config.yaml
d_mlp: 1024
activation: "squared_leaky_relu"
bias: "none"
tie_embeddings: false
optimizer: "muon"
decay_fraction: 0.746
final_lr_fraction: 0.0
train_tokens: 809000000
Each number is 500 + 40 x the weight over its row's rms, rounded and kept within 0 to 999. Layers, rows and columns count from 0. Numbers have three digits each. The size before them is the row's rms in percent of the matrix's.

# layer 10 attention output, 256x256, rms 0.237, rows 0-108, columns 128-255
107:486533587475419496426481573518553456536490533545488524504492507485530519465525491508551537518509515451474482564498493548467523474530514574529524520466527486519477527508506525500553570489549509473513446539481600527569526485478544526448604515482444509546518521485533455525479513512559543499495509548445570563505525515517504490460539481498494532514477503463486452492465491470540481401583
095:486525501493501514440492451485454484545411486515518512500456510486533482537516522491496485532446484512460544498474463450481421547470520537430500461546521446467529539496561482493578483476499454549508439425488529458502535561500544552542432470553488522461568462472509565495486532436448478504559536523515407434398421453504536532455492500505438545533564534468462458469520545514450535545499
110:505447527477479430439454542422455494493459584449530393539489476473530435403447466517499536480502557536519496483471475517492455414483481492486497577461528456516497542433548595531544499479503502475532498506597491487456502503450485534452564486438499486506511506549500501552541487494542541528530524403563533508499466490563488476503509491504459470552563549465405528453415518488535557430492
107:490497447491513458410496467517516457515484457452537519490514464517505539485464441492497501479532522505477487521539535493451454499586448503469485522489518458497507585522533508503569465538519494522511547468436452523507518438437531445531566540475485542517492518550468443534482423456466511456464566567497553496447561475524566526516537428475462447563496550518362500522462557502455460536504
106:514482518460542480532485480504527542469452533547497491541443541564512486572541537441560451401510490471432464498476553462447487480516557546430530532516522498472504482410548436482503535546486528450502469509477570493491432479392450522489542448538571581526505490560509530522513531497470523496458489456584486484436501495557485547527551513477511521488487492496479566532506425475495563521482
108:470538468467631505513496484548526548450511538520496551483483519439482552553514513489485471549434439552498455537541464464491481422429516533486511415514425473482518545502492413505423391463489510529568463476497479490447544541484449503630494514503531425482453508479621510405463469468492457513544489532495463477451513488487453513596487507514504463552407510584484497529505468500511456448465
108:462489502463483486547567485491492475479533455516510553543402443507476502440574469442489566502492573499477502539579524540490446489576548518432521393473514540505501509609549464453431507548574494477417564478468531504475459498572492559576584430522520567491539544414465517518453442479441491484461535547481505538529492439506449530547513492445455534463464467459472484492491365524497514551478
108:528501508486516514454477522484521490457508477530493505513479487496499412497468470496481545500516464575492521486422465514548443491481522463553539519513532500483504491495507515539481499501546520482517556442496466502531538493460507476483504500475495547474523516517488548511514530500464505501448510504492473524534454446491499501516546473548452424488445519503488560497471465482519448508500
122:519512487525437479498516638525505420507582472518503519468516448526545545536462522515535482436531531432506594488492556584502522439561517402494494552527543531498451523469497489515529491437576445502393544461531463505502488556526505473461485409501489472491485483537498510427474503482536481519550461606500511521523579565513575492450454516509510485527493483533498513557523567531517562523483
115:486474536483545529503477530486530534458526521503494441453488569528581551582523517503528544469550483484499517537507460483429520491506517495508457510453525478546512468471524554593454483474519587409463533546483504582524509455483538478462490489516538525491407518481516471554563470466463529515454513490519422485543437554549481538487457528524552503459527565464433517496404526527501524549477
099:542524583488511443543435516441457468629473496542495436478509533633422517429468539409491532575467533533522550495540624522554443537387494503550503486492479470541539533546486453478470481509541436523455478492414481478529450474521473479491480459426433528461431433503473505525509536507561510561527505531506480409523528541504517482464501545529495552492520463559489537413458494494542532552518
114:489526503450467559448566444566485532440538487505506493469436438468555488490511507404465471572495530451496536575497526556431436523473462504486488522509538523480451604502512425474472465441433497483493508461521615419545501511474481478489550450451510490504426536506550538478508446504481448492512488442546495489487488430509486529514547481517446446549489469483480416507587422483515496550509
103:448572509461487439495457468519418585525504476489513499444478501439470606520495475556488482446497435518557531467490465497537573465477525523590479553506543551433531493452520557582442451495413478507486510501499505492437477498438473471495501503477522370589485504506453522489516523464497489489473535502537548475436535471572458501493517528548458509504479524522461551440519494482420475570549
102:496497545493510473527519477493467506447474546488476505501452529512470499494445456475501555530494550580455549471534450494519495426564463520549516496528492456484488447533458550481540459505523564457593498491477470529532483478504485400524443502510493499576540557523515459561487469475548455541560550490515453474521456494571427490543553514540469580558544512498389547529535535484474533498539
104:538474430464545527527516477510429433542517477541432497471523514452458527421397535488555482495504485586533503448464470468443434508516483489465529440532484506513499581422548547471470452578494504523547490562557519513515538438501526460568534421452541472493584507604455507452502485454467472543551499460497507495514522432510500476477534504536437487471478509440534524458565524499458444444545
100:469547487518534462513461554586456461469497480516546528476493512449559485507483452549501489492508540473451428545478476439448406459580407539541528507457491503472560520512474470499502518526484512552555527518555453469473428510489497570529508474460495542456501451489479481417525505464469502479462548471601440455544478547518588567511487460523481535418499493488536474553510543539481490540578
101:518477556505502547509495537488499454478514467418593512524533515484496472494494459553493470468523427507529533515418448510511531550511502474465466497401564500492433516594521460448471522460610525506457479447481489471510439538603560426466537473483484452555453474465445492507535473456452466451533571491390502511484504545502462494548467582519417565506495431554543594545472433563508530479531
098:500427527468472517499460596475523467619482440519448512541531545500505511450426496531488538409512497503491443452530430502467541531509525526458466585449532444437597489573465514503553456543495485478603503503543523507540566437505466506493512524508489552445537517499508504448501441491517536410504482531446556486578495483605527450589473449458479513441478491504466485473483518509507490505456
090:546514502509497545511480505508560440449498518526536552532504478506545491453498515550539537513438452517508455543514570509475518519463563488597449435495564424487592484474480474464494500477452512476519459461476543491487514524509561569518516506481494428487518527558517587493540450539479484459421489432512458527503529488471453428583506522526506470517455489458455484495528546479460450423479
098:540493409544503498541556548503444460536532447541492451496469470508560391475445483482495491495537619487488525489516543457660448520514605519441510547517497582449552485524488428570510456465523497543532516504490461528547534449453490497529518543471514540469486477446476495577544541455507563482494501550505520477472521519580472474443409521444444531495506568474504456542494510518502497564537
098:465474476462553524460444514513483499515489399507517493492473434585500481471524476503493525453500495541454459504614398499601487559491561452480484458490441559560445500442448548520550472533493491505434497508448458430522497436497450488523532485500475620533509568501470467535481494547395462475525464413498497436544533452495547477502465476569576475468480528509551506498518457541602418511455
103:560477500523497572534567502450522533506440571486500505481437497516469512577426462398468583560457535493491440560499468495497481505495543500507476573447482522449549465505460532479525508453421505459509503528486497537472539544556422548444516512535424543532567466562551569461452525432576513544517436462514457524498469528540448534493488489448533523482533563511487519497399575502514471505521
104:429580467427434517449436528568432495489483521528424465529453464510509554543492542458618498549555412455490461532511515570518508583508504503486491477535481492526453575522553588516543502472485481493491550506482467495461479507576519504561520461508488544454472507451532534421505526529497565500494514504514514456554489523498461462462454486515478469476478463470502476544487448443502453534533
095:478506434486503542500484499434491464519497506501489533430526524479418427550529434450431532493535501528484532531504571473543457594520490504517491492479488489550526581497503434554531488593531531521441456464503527541575476586424539491546526517450475533475581478456534441508557559520569484505517482502542489507573558579511465482500491484497511536590540521498543517511512496459554467496470
098:524445497514538507489409508542484460443547456488464540578523501483402430441526535526441515519432589437561539503464441510529504445498546558512512530507453415502529499572466456548487450554514530526428507533534506542463522482482481420520519498556392492553501481553573544471462557570463508484469461479489475453516527522553470419520495578485433490433529468443440508467518476552528449550498
099:535463513576519491504466515458515550516461521589458520457520460401465508557551495484500502458475434538460478473624568470454543458538412475458482536538579493527463475499553527501525496416502506518497542450487449475470499549483501430545537465481520532531474456532520481448512478493452408496496487573495464524556537424574517548464468534570473449481435552536483492568487541499504452459447
091:456451549458542502520484542528587530431545534435520555507489550508506474474528586506468465498482505566514457509522498526543563433458426489484549551495490485528507518506576559398495477532451498541578504593481518471509543507578516494456441562520522498467517529515476521509500480479459514472529531490461492491469498466536540457465499580409508543554521499494538611488496467533447514561456
102:534468500491528493498439474497467495502480564446491555477515437600457426481503415509523486474520500547441495535520382495496467453477496553505429494401509475509509487455449515494522499499443468532491474458502472522500522505450495483391425466500502484432506473504485456514521504509480528465586488473479475551442545534565583497518498557474519491468558471562454558492493527454531522554483
091:542445477529522577453606458518473527559555500497484464479510560488462525431475520482497493437430526503478509506509537467452498529498502485462558535517547508531486480578479512487536484574531486455518432495516495515543508499562509409550509458588493487475497500447500529583437524570523538577518486476517442486587489510563514486541415485475573572504537466446499566474487469484557459504438
102:500398505501585499383492428562547461465474515442455458471477431499472507486471420514589484467458443429553476507498506482584526505478550467496399458426508499490509511466505461469496441588536492464557461520433586503488464490524565424467446544506476440506501515545479492473529459505461515481535516529495524522488543516451484457420480475486532504478535585453445511512542593504521500429554
093:465482477475471559453468532492502481559514465553501395546480420469544545501403443440563513436449498443512438561455485517460464529520555490544431463528351515475423445531487517502529529506453479538559513470456496538549485465500512544515579464484498538525549518495588540483563492535502498455577536540419466510553502447493466525494483492513496544514513439505496484424474484523519526507475
097:462462537472538586512420505496592468521455432509497453553483410458434482515561485506491520460548464475547537549435519484503502519516539524509456429474563476416493485492461517576507459529495511436531446473582433499564546494471561460415470587521525581501491460480444518542530464495554417547547456513461559529473549506490497520471496490469423547543480384493537526527572495498511458514441
098:454491473438504515551493452491371590451553474473468473514611487564470462541570449488522527494526528565458590484550444511524526491483489567514501478484506513494467575460525438500430528479470561511560541464485578525526513533466485548541481418442514492465477517536518435534553545562554502511473528475529444490486524457535507441430620509611485510473411458486458465500499469510595513523506
102:405488520453503473453552476578474487451495514525509506526524523499536512469463526464516460497526504507467537469531592505474552539476500454544502463546572508462511474494508531453427495436528511535511491509412434491459502554501551469441469450514489475489471474504477542583480560434472487469466541468467494467505537473590478451490448528497527570517501516485483481529525508470492494486491
107:461508474462434493478506496448573469456482499584525491553529528618505449439472506463519524580440444518519470489496445521495473511502438466476481457589485497437553511437523471473440530488443541522472587507518532528557521553533537558465507473484479444433538496520516525475545571493470512559465420514540533509583561569500491574508535531499548527488567494465469486561523471475513498463521
105:549530527528481563495506533492518605482513537509449453484497510533498518467507545463537501512481478467556564430581437472556528440447638469541493471496437574570539472520492481493509464542483503483450446557483475539525459459510516496477508445517543499446503579575482491498495445532621559505557586518418491439541550486476480533490461493489464463543535458515545505469515499579492492497467
099:525491491511530433459436478534489457489510603455504526488484464504505472541524450552479556566512547451497507577437474457523530532471496467502581496562474510526573532458470466528499509417458506490429459515506495558518473563473522555417505502527470509593520513515458482521523633444556502524510427486511500525440492398466484496523487526555477547496488459494448484445538479457508488449506
098:474489472496546532338500476507536504506526522507463512490506486514494491467528555579518484484599483398483434430525527496573479534525520480427566431523469493534482423507525484454528526507469532559466477556476556542433495527454501476586498586536486509512527442524417503529451608516493447487502509500547456437498561497522553510524480550468486525541490509477453444482451518462501467477478
094:501434465500551521573492536558543497434598555519475538517499374450565507435455513466429456513465469486465487440465501479497454459523510447466519537461572494564535540459527491465467439515492484453498406483520501426516475543514529488547487454508491517519481531494530437539560486573491544480405549544555518454523488510547490508460572472462499474452521503416545487453473528426556511456537
094:506493597462487496483443466531474526447533504544464485456451470460530488481490491541582484448518502486479568459523502527421424453468492498459492491477403495451442516511503528505535488481490493506485553542421533553476479461476514464498523443553495497425400573464471389543497441501396545463490555568539504455572508477523523472551526496475463460538579543513453468538551470495551469499439
106:450515562498482447499439582479547498464457464485449571556544547510387502519478499507489497587587513492514463404452505490530534540532514455528523473582462505418471466459443526476428469426505493501477512504529453508493532470520539537551551526548502451420501428513516503546521533466541499446509562592485511535437530482487395528534470465515432567549479541482509547459496543520528491498517
100:573531432496475483586551499494547469566486562474488480512548530508498519551465538513465447451478525428450445543535450553520545451505488484532428474440492487502566490466545494499486444568458495444458457498481537526507488484550477447437496514456475497520509539461505465463458486518540530465515505464431467526476549525523466474558507577515467523534556598466547516455450473516441497446452
094:492555505449538449508530473552466479489484424459507527497488445413558527590573501550580496483475531486497516462495492450525502513393466457506483493533510475457494556498486468461565526577509440520463493477469563532468504431423503457500522572490475545389518471426497505488560466559537491435489460565523536513426462554478532489459506519449519477518498477446488471523488540457431454508458
101:477482501466478518503473497483549584544525480498516518486524484515500474489439505509501494542507550508487481557496523552542488448436545520518460533560448479549457506509515513514496568434559438501522418484469508518525465503440403406510565456532466488464581441597474608475443518625497499523533536474414482536465526527523508461456483515532455523514511481516512512503499525499470524450450
103:499542464516518566500542488520537536507452510496479497519467534518459552453463529466481492533513477437434516526483472457556508459509420539539465557511582344397534562454503473547497504432457520495506481413511504456557507499467567503469535498555527479554538542480508491418523461453410481555523504465532469512560533474462475517469482455461557620550405544518469515480549435430497490505493
103:531457463527495521468453538484507484503524571485503494538491473568546557527512521509521431562433488470528504493612411472448473479512495466527446468549528491494486536594480495505513518454474517435488502460530424516530500525408544489510493526501515473578494537498554455541592517493521538452519549403437461615484514502439495517508503429598470526509572480539479484522537494479399511468499
102:436476529500586592572492501568477492490554447496457493399494503448527525562521493497506467602461488600480546486470513596450513391458516463506517488504565482444484539548448537544521449514505476447460471527532435439499544516487433515522461522453568493539454489527608487444521531470575517478476463484556463493541498497537547524478528468599563539498523471539403545495486489541527539521462
108:513498455512433537500475498431490486518547431493471472516450489526467515535498503487515533590550431489524510516440450463554509433425530542565543481530530484564504564532523490478487512528521544499459517536497540602489453485507479455474470497523490527466511529510531443519572461491543532486477451413487553570478523452484408477500511533502548529513484379556528529534522548472516557437497
099:561499521485469500510495518484433547415474530564535533499567471481474500571500571518547398558515452553471484516547471475479490521429471477449478613549523588461471498472510451498487520478533406503521525451536515491518474460474543443537456460513416461499460432511558518529499479531441539469534508548512460555527505443491518561452506547528523416522534492442501419463472453533495522535488
097:504481544520495499510565554461526458478407521493528525473503487503468474482560510473522517492502480521503498497526534454571539489460564421546471502541502490473470537527476522456499492530472520487526475475426638575511562466462500539429486530419481458399578482484523501427543489480579489573429494548450549526530500475423523501514603583478475505472501592469514492534542526524469507511508
098:533533471485470548488514448538531497471445491495517505478460512525460502554517454521572518488535498508491454558434368545432463501533492494577424404422555480543543486474556474501540465517566464495460527529467426424486494503507514549472507513490535549489549492447482506504418459382474502534441634496465553488422501494510528521484523540434552512420455550446479459465523447493527516488637
099:537495491525550481495496422434499598569544499502540511517529502463516530505447547489503543504509482465536473495495469380458432480563497505438517535535525482465517486496518481541492541488480542582494439501523454543597455468482511503525496539537461558443457442461433488525481482478500561522501482544505443505486537467486555446504434503526459565535504366504473539544489513496472475504437
095:480442505497557494423476456488453511555470544571557552504497510520501458476559516551431530562546520534553519484583588485552490421475543476525485449480512523457492452521509514464522493458457464496485487415523526554556500445480489495532482566460470394500453513494537529546566564491520457530500507460554482518539587496505592519483459510473484453402469520530607547436497516535502515463597
106:527483489531502520478547534464498482526501579427500516455468505516530501513602471446500548425439503467479491583486489447460498423527567533512547466495446496526482529489522447434444577502496510509505512489460560476470506572518545521459584526608440460563476547529440547440532469474481452615543502518538442537557462411518480566568514454475520586489442501451468487527422463463449459496571
098:545530527472468503455446461457545521492464508477506489536544489456494472446498426479548470506617474541459553480456483377480525519472459456497432437499453531475452467396489494551501469500522426453528537459475453447507514550407446514511486525478467547464503534452397485521464524514430521496580532450531530521499451489500420501468482463418517498523617508531464483447464477536490500502472
108:491484523481538497415444451483492463552471499555556469504460549456539554448452521487502461479485452547468465539508492499416396469485549470476447520529553412531555385486496577512510500538559469583506473478449482528459493484472518464541536448439517545490462480525371531460455510441425481443514477477499463470504470419503486463435455510482519484516434521513605434534501554496488507535482
094:492434514473498498414448499493564460558537513500557477504472503551368493528406469470501516474511496540454466509458438480523460538506499471474472594495483512507499492512474484525519536435472360495511510511561484483464507522456397514445479516472467462487536552495451524566510498494508494497499513549435551503492488521518563513511558446495493486496449505504446435515539477563548489529470
102:511535518438489466462484498503443518497478570537527487495512510461448509450511539497463502499524593498571401507477562493506523563557479476566540496450458507493507547454478452458396491452480500461534425496481486471477507486425442474448489533578422526469491500495503461517458456519555531487552518491439502526488536498503428444469463389493570468507513471482445481458532512545518541560407
110:545494486527511517483428525465473569439554602525514397537472532515416580492520513503471494422529541476484463521550527454502491547497531560541530439568570522546500514486502526474517484463472509534508561462539578458452497539483582456390521584588530467520532480515486463455500534560508510513514526510428526412431475449570506434485503452476493437453461437454497511491526467482522517526467
106:537487443498482469557492494501549518518475513451542491469506534497507512600463483401513526470512505466540424516467562537416527505496524410513539521450530477422571490497454502514446428564502450584509483441425531542559545418512484451550514457521535465529500522413432520488466465452499505532440495480451503515613479463538473515477479506567516539414496531491507513491571508499483534447489
106:505460528513521502552415517486523419550412505564467466480568453454494466542427412571478528531542450498522484515532514547438473448484527400511494460458471552468545436471411466466558494464529507525517416470466483442434488484537456443540527459496533579493517435543500576501541476477461465398567487461492460471514510458467526457543474516451507544522540491491566564462506534545599507462518
096:534409475625553502544548503473485421569511447432534421497543543497497475485535500492447481503448450476544525482484408505466504485570457520480592503471457493433456455512519516469470486553457549476435451517469500494538539448524456448523479554502514461507432380440555460445506482515390503542532522514488515426502445474438460499512515560485488501505513498489505529503483433475451516499463
103:525485586448576473591454507567435536526491494494493498495508474468475492560467538537550435505499502487501491530448508553501534524505447518380475516561511550504494456553545532528450492477478507508589453582531495544523522441463593581454569486532504425507497379526417497510457503500483551515477458500466489466505432539536521520625567475454460504571553522476552435572513536495561491519502
111:501472483476494504592460517471517512615461524497475447472440451543491467438486482407492532532476499504566466537460476530542508478546517501531519492454557544522558525445469488508519406558517448481467459442563571482470458554500492546466498420517507559539503532573473414465466512419501497506527483538543486432507451457525522503527536544475473539475487497383497525476541512516506527493505
105:444546500470487495470449540502463501470418478493559494525523556488469456507401512612537547564385495467443521469505503553533528573451509473488520550482465478533533446438536536502499485481529408537460501578448516570512532549527552423491523512488471399490494451461555448526444506581441460373492451494527483500579514490494502531520524520495489486461456538505548472490444466474544534498517
101:472426485479482521474452491478470525534452511504476425510484489492543451569424407425454508468553589500445470592464474520474520574459447474426455509536506522506480488500567500460522500476591402527490463540418473530518536561456485586555570497538436548479448511456493551481538531499554514536489444440536481518439500405473484544489536475491553438507534531497466418546485456475521461559507
097:570472526485509459460492526552474461508524411495473508567469442481576470459504435540478511517499490524506475542504476435442500475534535537468511446402530536483526511536474394486452422501525465536528524472462503475548475516483517484403557456452443536485452482466461525502421535441527488542477567487531538422495513482518455464457481522410523495559522547477432499456450518467507430458491
100:460513559512481524493459539490515469450500472483417525464459503511511539491503528505510449489443517449508495491564468472496508530501417518514493511454542559511497532572510532542555594557519454464503446531455461444507433505457422432553466506513533457429479489435428518493475490434444494502454466510496575549524588474526454516519416607622517476531453540455483569573426442502499478510473
104:471417493574504466596480537523417457456505543405561470506500474431520422540441474499507461486562522506497492490521549492567452425476490440541518486587482559491568479507479487517543537506548485552477570513454583483515554578465437477486502492473519467504528521451511485507460462521466538564462455481496451495510503549563500560467465444570518516516567545505465547482466448460420469493471
094:502466503559433526494501500473468499454501445527521447578450510455476500493470521481473538455545428460533515430528495464438461514422531482575519558526562514509515554518499498480485508513476466500503487454475548548515432553428457445471431501534493488463510506454445469492569416495501465530546504516544527467514502430464496403508575453644534468446478401538501503412516528590503516504564
095:529518529487542474412521454532460553481472483512549466467519484458564606519548567456491479541559457469519471508555417525499495473544511601493582522497535490464489488555500494514555563516502453451460483489514539528482534485436501496503473550542490501472486480484459490543474515446493454464492506509483478521554505512480589493548551499411466453562510535557432530477524495516458458545503
103:481483484505478447539457538516488443510484534456531569583531484546454405517542498485454557487493499566477534524590556517406477488543503506460532467525550531504493519489471506517527528456468512470518577516483539511513577475519418555436539492558536465498441512409545467447452493488542508458535453498505479541584515444490521506550511493510482496382554515473502532521478454484593433568451
096:519478547432567482518610537557508416492518541497423536511568470474499510412503516506465455483506460559550487586515421414455523468501446506517485525440552527518498520489476511509516543549474516472567470532513561551516458517528380530411568499478496544530468559521479418507527503505501551541459536550449534436518479500424516525476465519516501472510439553516514473495572534457515457543553
095:528493481471441538510445432466535534485500496526446492565466483459471435520488483471556466533477401425506544518553541440534474582517503458491538484532515412593498515478493506576532433526435570377478484526408496440521457484493495555623524468466471507410492477482460439576472492442533485526523541558574529549502582548489486512498468428499477532512419490482489488480474474532496512557513
097:450456445503463496491480496559507465524509556474494436533522476552458531452485528511508548423520451502515506552560511524537539452516532517459503496497494497415505481431564542544535458541518529455523462477582629464518518445390471454453511481544542596403539530540518482511471525518541488474523460482473568516466473493504492505481548494486460512510488474519451531463429495459516471523437
090:480538465502488450595465536469519542575492509501573475450486568513434494427518535418490521511505505486502498517431480510510496445522500497542432492522463502512509449534512519479477507483520523535612452532518541472504493474499513554516532516498519407499532548478540485528536489490446417504444459465540462538492484466519568520558448454570505545476471546456572481515467586441467496526520
097:512489504567490540490556492483517466441483487446507527597399512488526484485482544461466473453487449513513534500523476512473507449462461532505447574464481499499464481514508478484532541496471506560493491547399553466508499503505532458508528534507430516553452496503501430483522483449532579485488518541494495543554476527514472405503519504455496532429472479481544604506415530497456499488507
109:484510482545524589535552526485493492467522537516520492563589556512438503486579492475438567517495527493594510492526502490417549503466447575523568484509464444510508524585428552489516419465483465507512526452443464465522585493536462497434475500587439480517569470578459484526548527534504558475519467428511494545440541445511459486424538510453531448599517531474500533525446458499556499455540
103:495451432492504461439487538381460462508490503499462537532448405463488520526530544461497460442506504490507594504520533480497447512493542568529448449518494528515500494530423485503472578441435519474579495484461490540535531513413512509540520434484477437482501498543470474487476444484575524448552520521484584525440415482450521487487482497506500549491511460489459470494545472474494511447414
099:505438533560454522516475479547536558446476484481460565527534559463450532478526485566464556441442500525498573523474462476489485458518489410548505519524540412566456573531526458496531473536448471532479451452467466462419475490511537488452470462511472524495459498544486513480475485453549426538518446485509507506527538547436573487508528447593491465513458497464472504485445519562452547502520
098:576492520488499522511529461519488487491535472487486550474540557527426532403509579546492460533493421543523527438433389468527517492468480468472432539416441492472541602492585531554498532458480518505527444526504504509524530517477493560500494466521472505506479488581524463519526530493466509518556517474599468535534476540589422461490462578515492524525461441503457514484555484496535535493484
101:389462525507495478512508529568493457523440459389525444483468543541494463520525572534476506535487518606521527549459493507503448547477500557485482526476480537392514477496480513464401536509475473471352473525534488576497521517489557424459543488525494513460495455536516417423434513495468434523531488474479446525506490539520527482477439449497558499556460484524523438492497528497520538487524
097:479491456469491464480521496481574545517573522490469523464567501538435528464528547515534459436568559530474552494555487534546485411471453426491480535517457569512472493502376502482535552449512506564478477534515525611475419497584495480537494571469385476520508480514552465579441508409567455485501507483495493554573584526524536528515476576468495436497484506497525561521505525456462559495586
100:575450521488555438529528516485473485476449453471560433466533435536546483518504498481501523505522539511536535531496470559461568456463551489447558509462573488489540538604499441536492434531549523482443473524529579468469522491531523441521437472470584503504539436542512473544461510457504544454510385553500493530533382488419621545545486520546496535487464532493493494560491485556502532539532
093:483452481500557541420493527497475523532471500520609517504519516521475524560535494597471476495535496518476500482512466441474512541460545558479547497537521494461549570410478485507457510575541561442533530569459501502569536476517532476501455508509500551459496465493420477413479429539506513485453519437475489438484403502453495522475567542514550501512412481473538462521512468494431473486475
101:478555451486472481576543505472499447466414493466535588460520522486473515520477565504477579437563476509564575511512540527485532503435507497453582425591497462410504528509539508537452507510522447531440487451587476568499519483508542549510462451547476496540412455516549563526493544533515555522537506523505522374489395536492495461482518472503466431503569538510524490526468568586501536521498
099:490493446534470446465533444420497514596514505517473606523497538544416465531488508538519472448516396510437447537479526507487508505510456449490445530457457515455472526496481554562550461525472449573520528520377489557520575593485458496412442521450445572460562453554429507523514464417470468504513512531585453431562513542495523415480514526423515516507531467479466469500519424505492524529566
093:488552520492528486483496479511514498484492516471520419475455501527603444501491516427492500483528483464487503534570549518523502534506451479450521476504591517570507565489445520584500529496531446482555552491422488477421525431482514488472495391519509510567515579510464548479480535527366479457480488512532489529476469493516441461479488444494457461418432567521439464434557400471538452510475
104:509532452522454516577473528522429487469496442457483444478442439557466554493476515431452600457511534478448543521541524454496498578511533510474538464506531482493483526453514519515493514469427532537415559516498559528486429551502473552548485501417478487446512490554485494483522475547407484532450571576477516546510522481494477498504444445514409505439425514481544473549511440477504457417487
100:433525513491510499495436535421523470515505522563456506537471519526517521466615462468567535522468590548493514505435572514572526548442483476528527460517498512447556474524509541500484551478498359451484538521504527527500429443524576475493526508546539528639471582586497533529512530476433434504502493505512480538520476539465457525426474500481494521430486465568478498563481490492440478490516
094:552505516544506385531476454439476463525489476583479479538455501445492450500542484498531484561482523457513537554499524537614611544481551471505547484513525509469495432528535460562490497484451555578471429553522494463540486519515593462454506495567520532514554466527586540491551548498518492563504473514514563502455565482487463496443460572502438538455473516467426543555483464424537485476600
095:502403547446449518512523510501492493509582483459511524577479611450441498518576549500563592522524548560535540500544487531524463547466504473564513477559445517451529550534487577540508526478477532511419519506485563526407481518506490476465501503549508487578440539510468553471446461503568436492489543542499461555460578459475542494422529503531520479513516491539456484530465479492447506472524
101:453540481507569561523573464444477413491379425442486515512568488499503496445450425486517433498502514574491515476508525535494523496474519488478439511453514484497601424482476504471546503523545522521522540487490460483519463508514478436488497472509564458557479510536526476505550450486532455472584476540413537507479458584515536436536497493535486485500506493532517514510448575458507501516576
099:540491464502496488471530546441473399480458537673503490488446565527520473440473491471457557485514535523424524570555482493498483498537454518497513561444480544488487435575516495515521492490511525503528501517501437497498505511451516520542500479561471483497469532483515507462478458485448523495562511543496503526546538429574493557607569544461486557460522473418448516492479534563538479530495
104:436448480481483510502469501524417447553476573632529442545520464501491423487557587504459552496436451411455545468492491592468447494494433512484501528525508492477533470507543469540398533548527505511431536516464438455531501457571559471557497487560486562487520525482443475511467399433514538422501473464492506465454529482530446491476523487481514520523455457441483625491463540523499516475544
099:447479592571538487569453496529598549482460439483524441485535414485456532492473489484490445481513552490466490443483543481551502472502477490422498473419485488540531480528521537499428460487550552443495401444435446495469495466545553447468513476512461499492508460456416440533463553503523518507402534522478528529528526567522544451490434534442476558583469436465504472513568499494475482497556
098:582488466534550496505541502477489530502519512477543510513505517427530477451499442585478539583515559548552537495435486535448489595484485497483478484509427514537518489622506486521505474470499531478495528382516506510543604551490508571498519503623431510513534448602546547481527526547549539553503570496471511418504467508534473516546553497485441460481483533535529571560558554493523509495519
110:548593513410518510489540451567486467497447560550483467518502486523512533522503583506523487487563533475397485494463517536410519507457523505491499484499480560416491442467461539438507418528498475524495514464477493498484551413505484400512495477546502433548362504460510455429449494456519470491468385493464513417532527548439475464503453494542541552533446442518409509458494523526505563469523
101:500482494512512534523480533450502505601522448514499490512555528597559525543418498514519441462482509494550500544485505523527434551544470544475561444540558489477577444486476520433511519438510481500436501423537518519542529505493472499483507548456515503524491486524451585436463483571503428457452502504484537513494464464466538523468447592448497510478545505596466464509520513434460512503449
096:442444476554492458434470476428584454465511458536508492510526498522584458523464473463534453492558530549554484549516461465601514494504542473446503537572500503510528477524494498450446513477446503505514456565463488443471411474516497545507517449527482527545529529554525522491514510487444481500498498468496488573574483366525552564378551503496497405484511521458468454490515521489441470508480
098:481557557546500550552471506474553508556530499519508512502495460462562505489521558463573502539541556568491503447517438470493564549520491488507488496544446550615451545519489436536472502463494481478511450444530489600542527523452547657416492520448519573486461519485526570510472528484601566522490486496548514486490598538510515549520499459427439588504419432581488468438494494456455540493513
100:535569547527620490538538527498443513590539470503535519524464498496473531549478497483531483534533517580504534505531467481467530484477473442508509543478567493597494438493466545470461520480440525526485424483498497470515525503580558435548489463442559480482473521458528458629439510484499513525467509510501494440537527580484477529547519502419460499458544525445508496509514513538514488495554
102:515444437528560534508477546512467563481526521458428501505499533494528537587471521512496496489503540469575420511561472522496482583452544491545449463473469485527554528523508490432544544460483471500519495510481444557519505555468558483531429540438461555445515507481528460452580468601470508491482407467513482477460494439548522440472516480517556474566466547528544530495565444442484567471512
101:504536484529473486521490528531437518455529516494476537447501513516501473457552501450461549536480536574545445495413561545584451521467439472513492503502533536507514539420564442504476511545502510493525483446498466483595511429424566493499506482502534533533456505452469468457455489516501493471519469470550398584510526514480466525413504517482448464496455443561474494491512491531460435555405
104:612444499496514522470464534483584524499516479514507534546509511524499554534476533552497462454506534531470529548515471551444482493528499530497438544507503512507548514515416446484493454492427504504410462486542544590462431441432487505503446471418571481478567442499587518495526479498483549480474502475425443514422554451528505495412514502448532529506501466482505498527444490436500524422566
099:510460455486488422532449513433509486632465528440488501460523556553454461508480474515499532467514543540505460466524553519531504596537490568511542471534486580416478414545521491523414551460560534494436516499590475582517501497547433410487514557476510496495464534480445562493518454567571561415515462478550454472486550466462494486495473499522545527484465438451561476507493457483529388568501
105:581473459635540506541464470448506491484434453508491486476479516544548417478505459479533446498504513471528490541517514502496495494466532495509429482489504493550497464501453464508483591604527490511431513506529544544470462532441543562539474496499558477420484606519497508540555484518481444471563561441474533479479463580527483512452501480463517502462541558530542428525451540487569572500494
097:635505530432539533460494526496489448441473511512506388477575462492427511558498499471549558547437461487499480506599517509575446446580452581516498603545491496473536527550505519513527488467439487495595538492476540532476496517535452507494494507441460433468489567498435482408531548451484566517557487543517522522467470479557434528571512478497459486514567513460577506546563483458503536526500
094:510517508546451472477482457535478457426485433534471487503440520495410436502443464449542465562512472513533505548566567513527480436432504542452450555479486511428501471620576534500531530448533482459545473538468522535545464583441471505502510510536492457495489537471476531496556509462494518529465516527447424500466506499471450509557519501446485496468528499468433543488472459478480459512462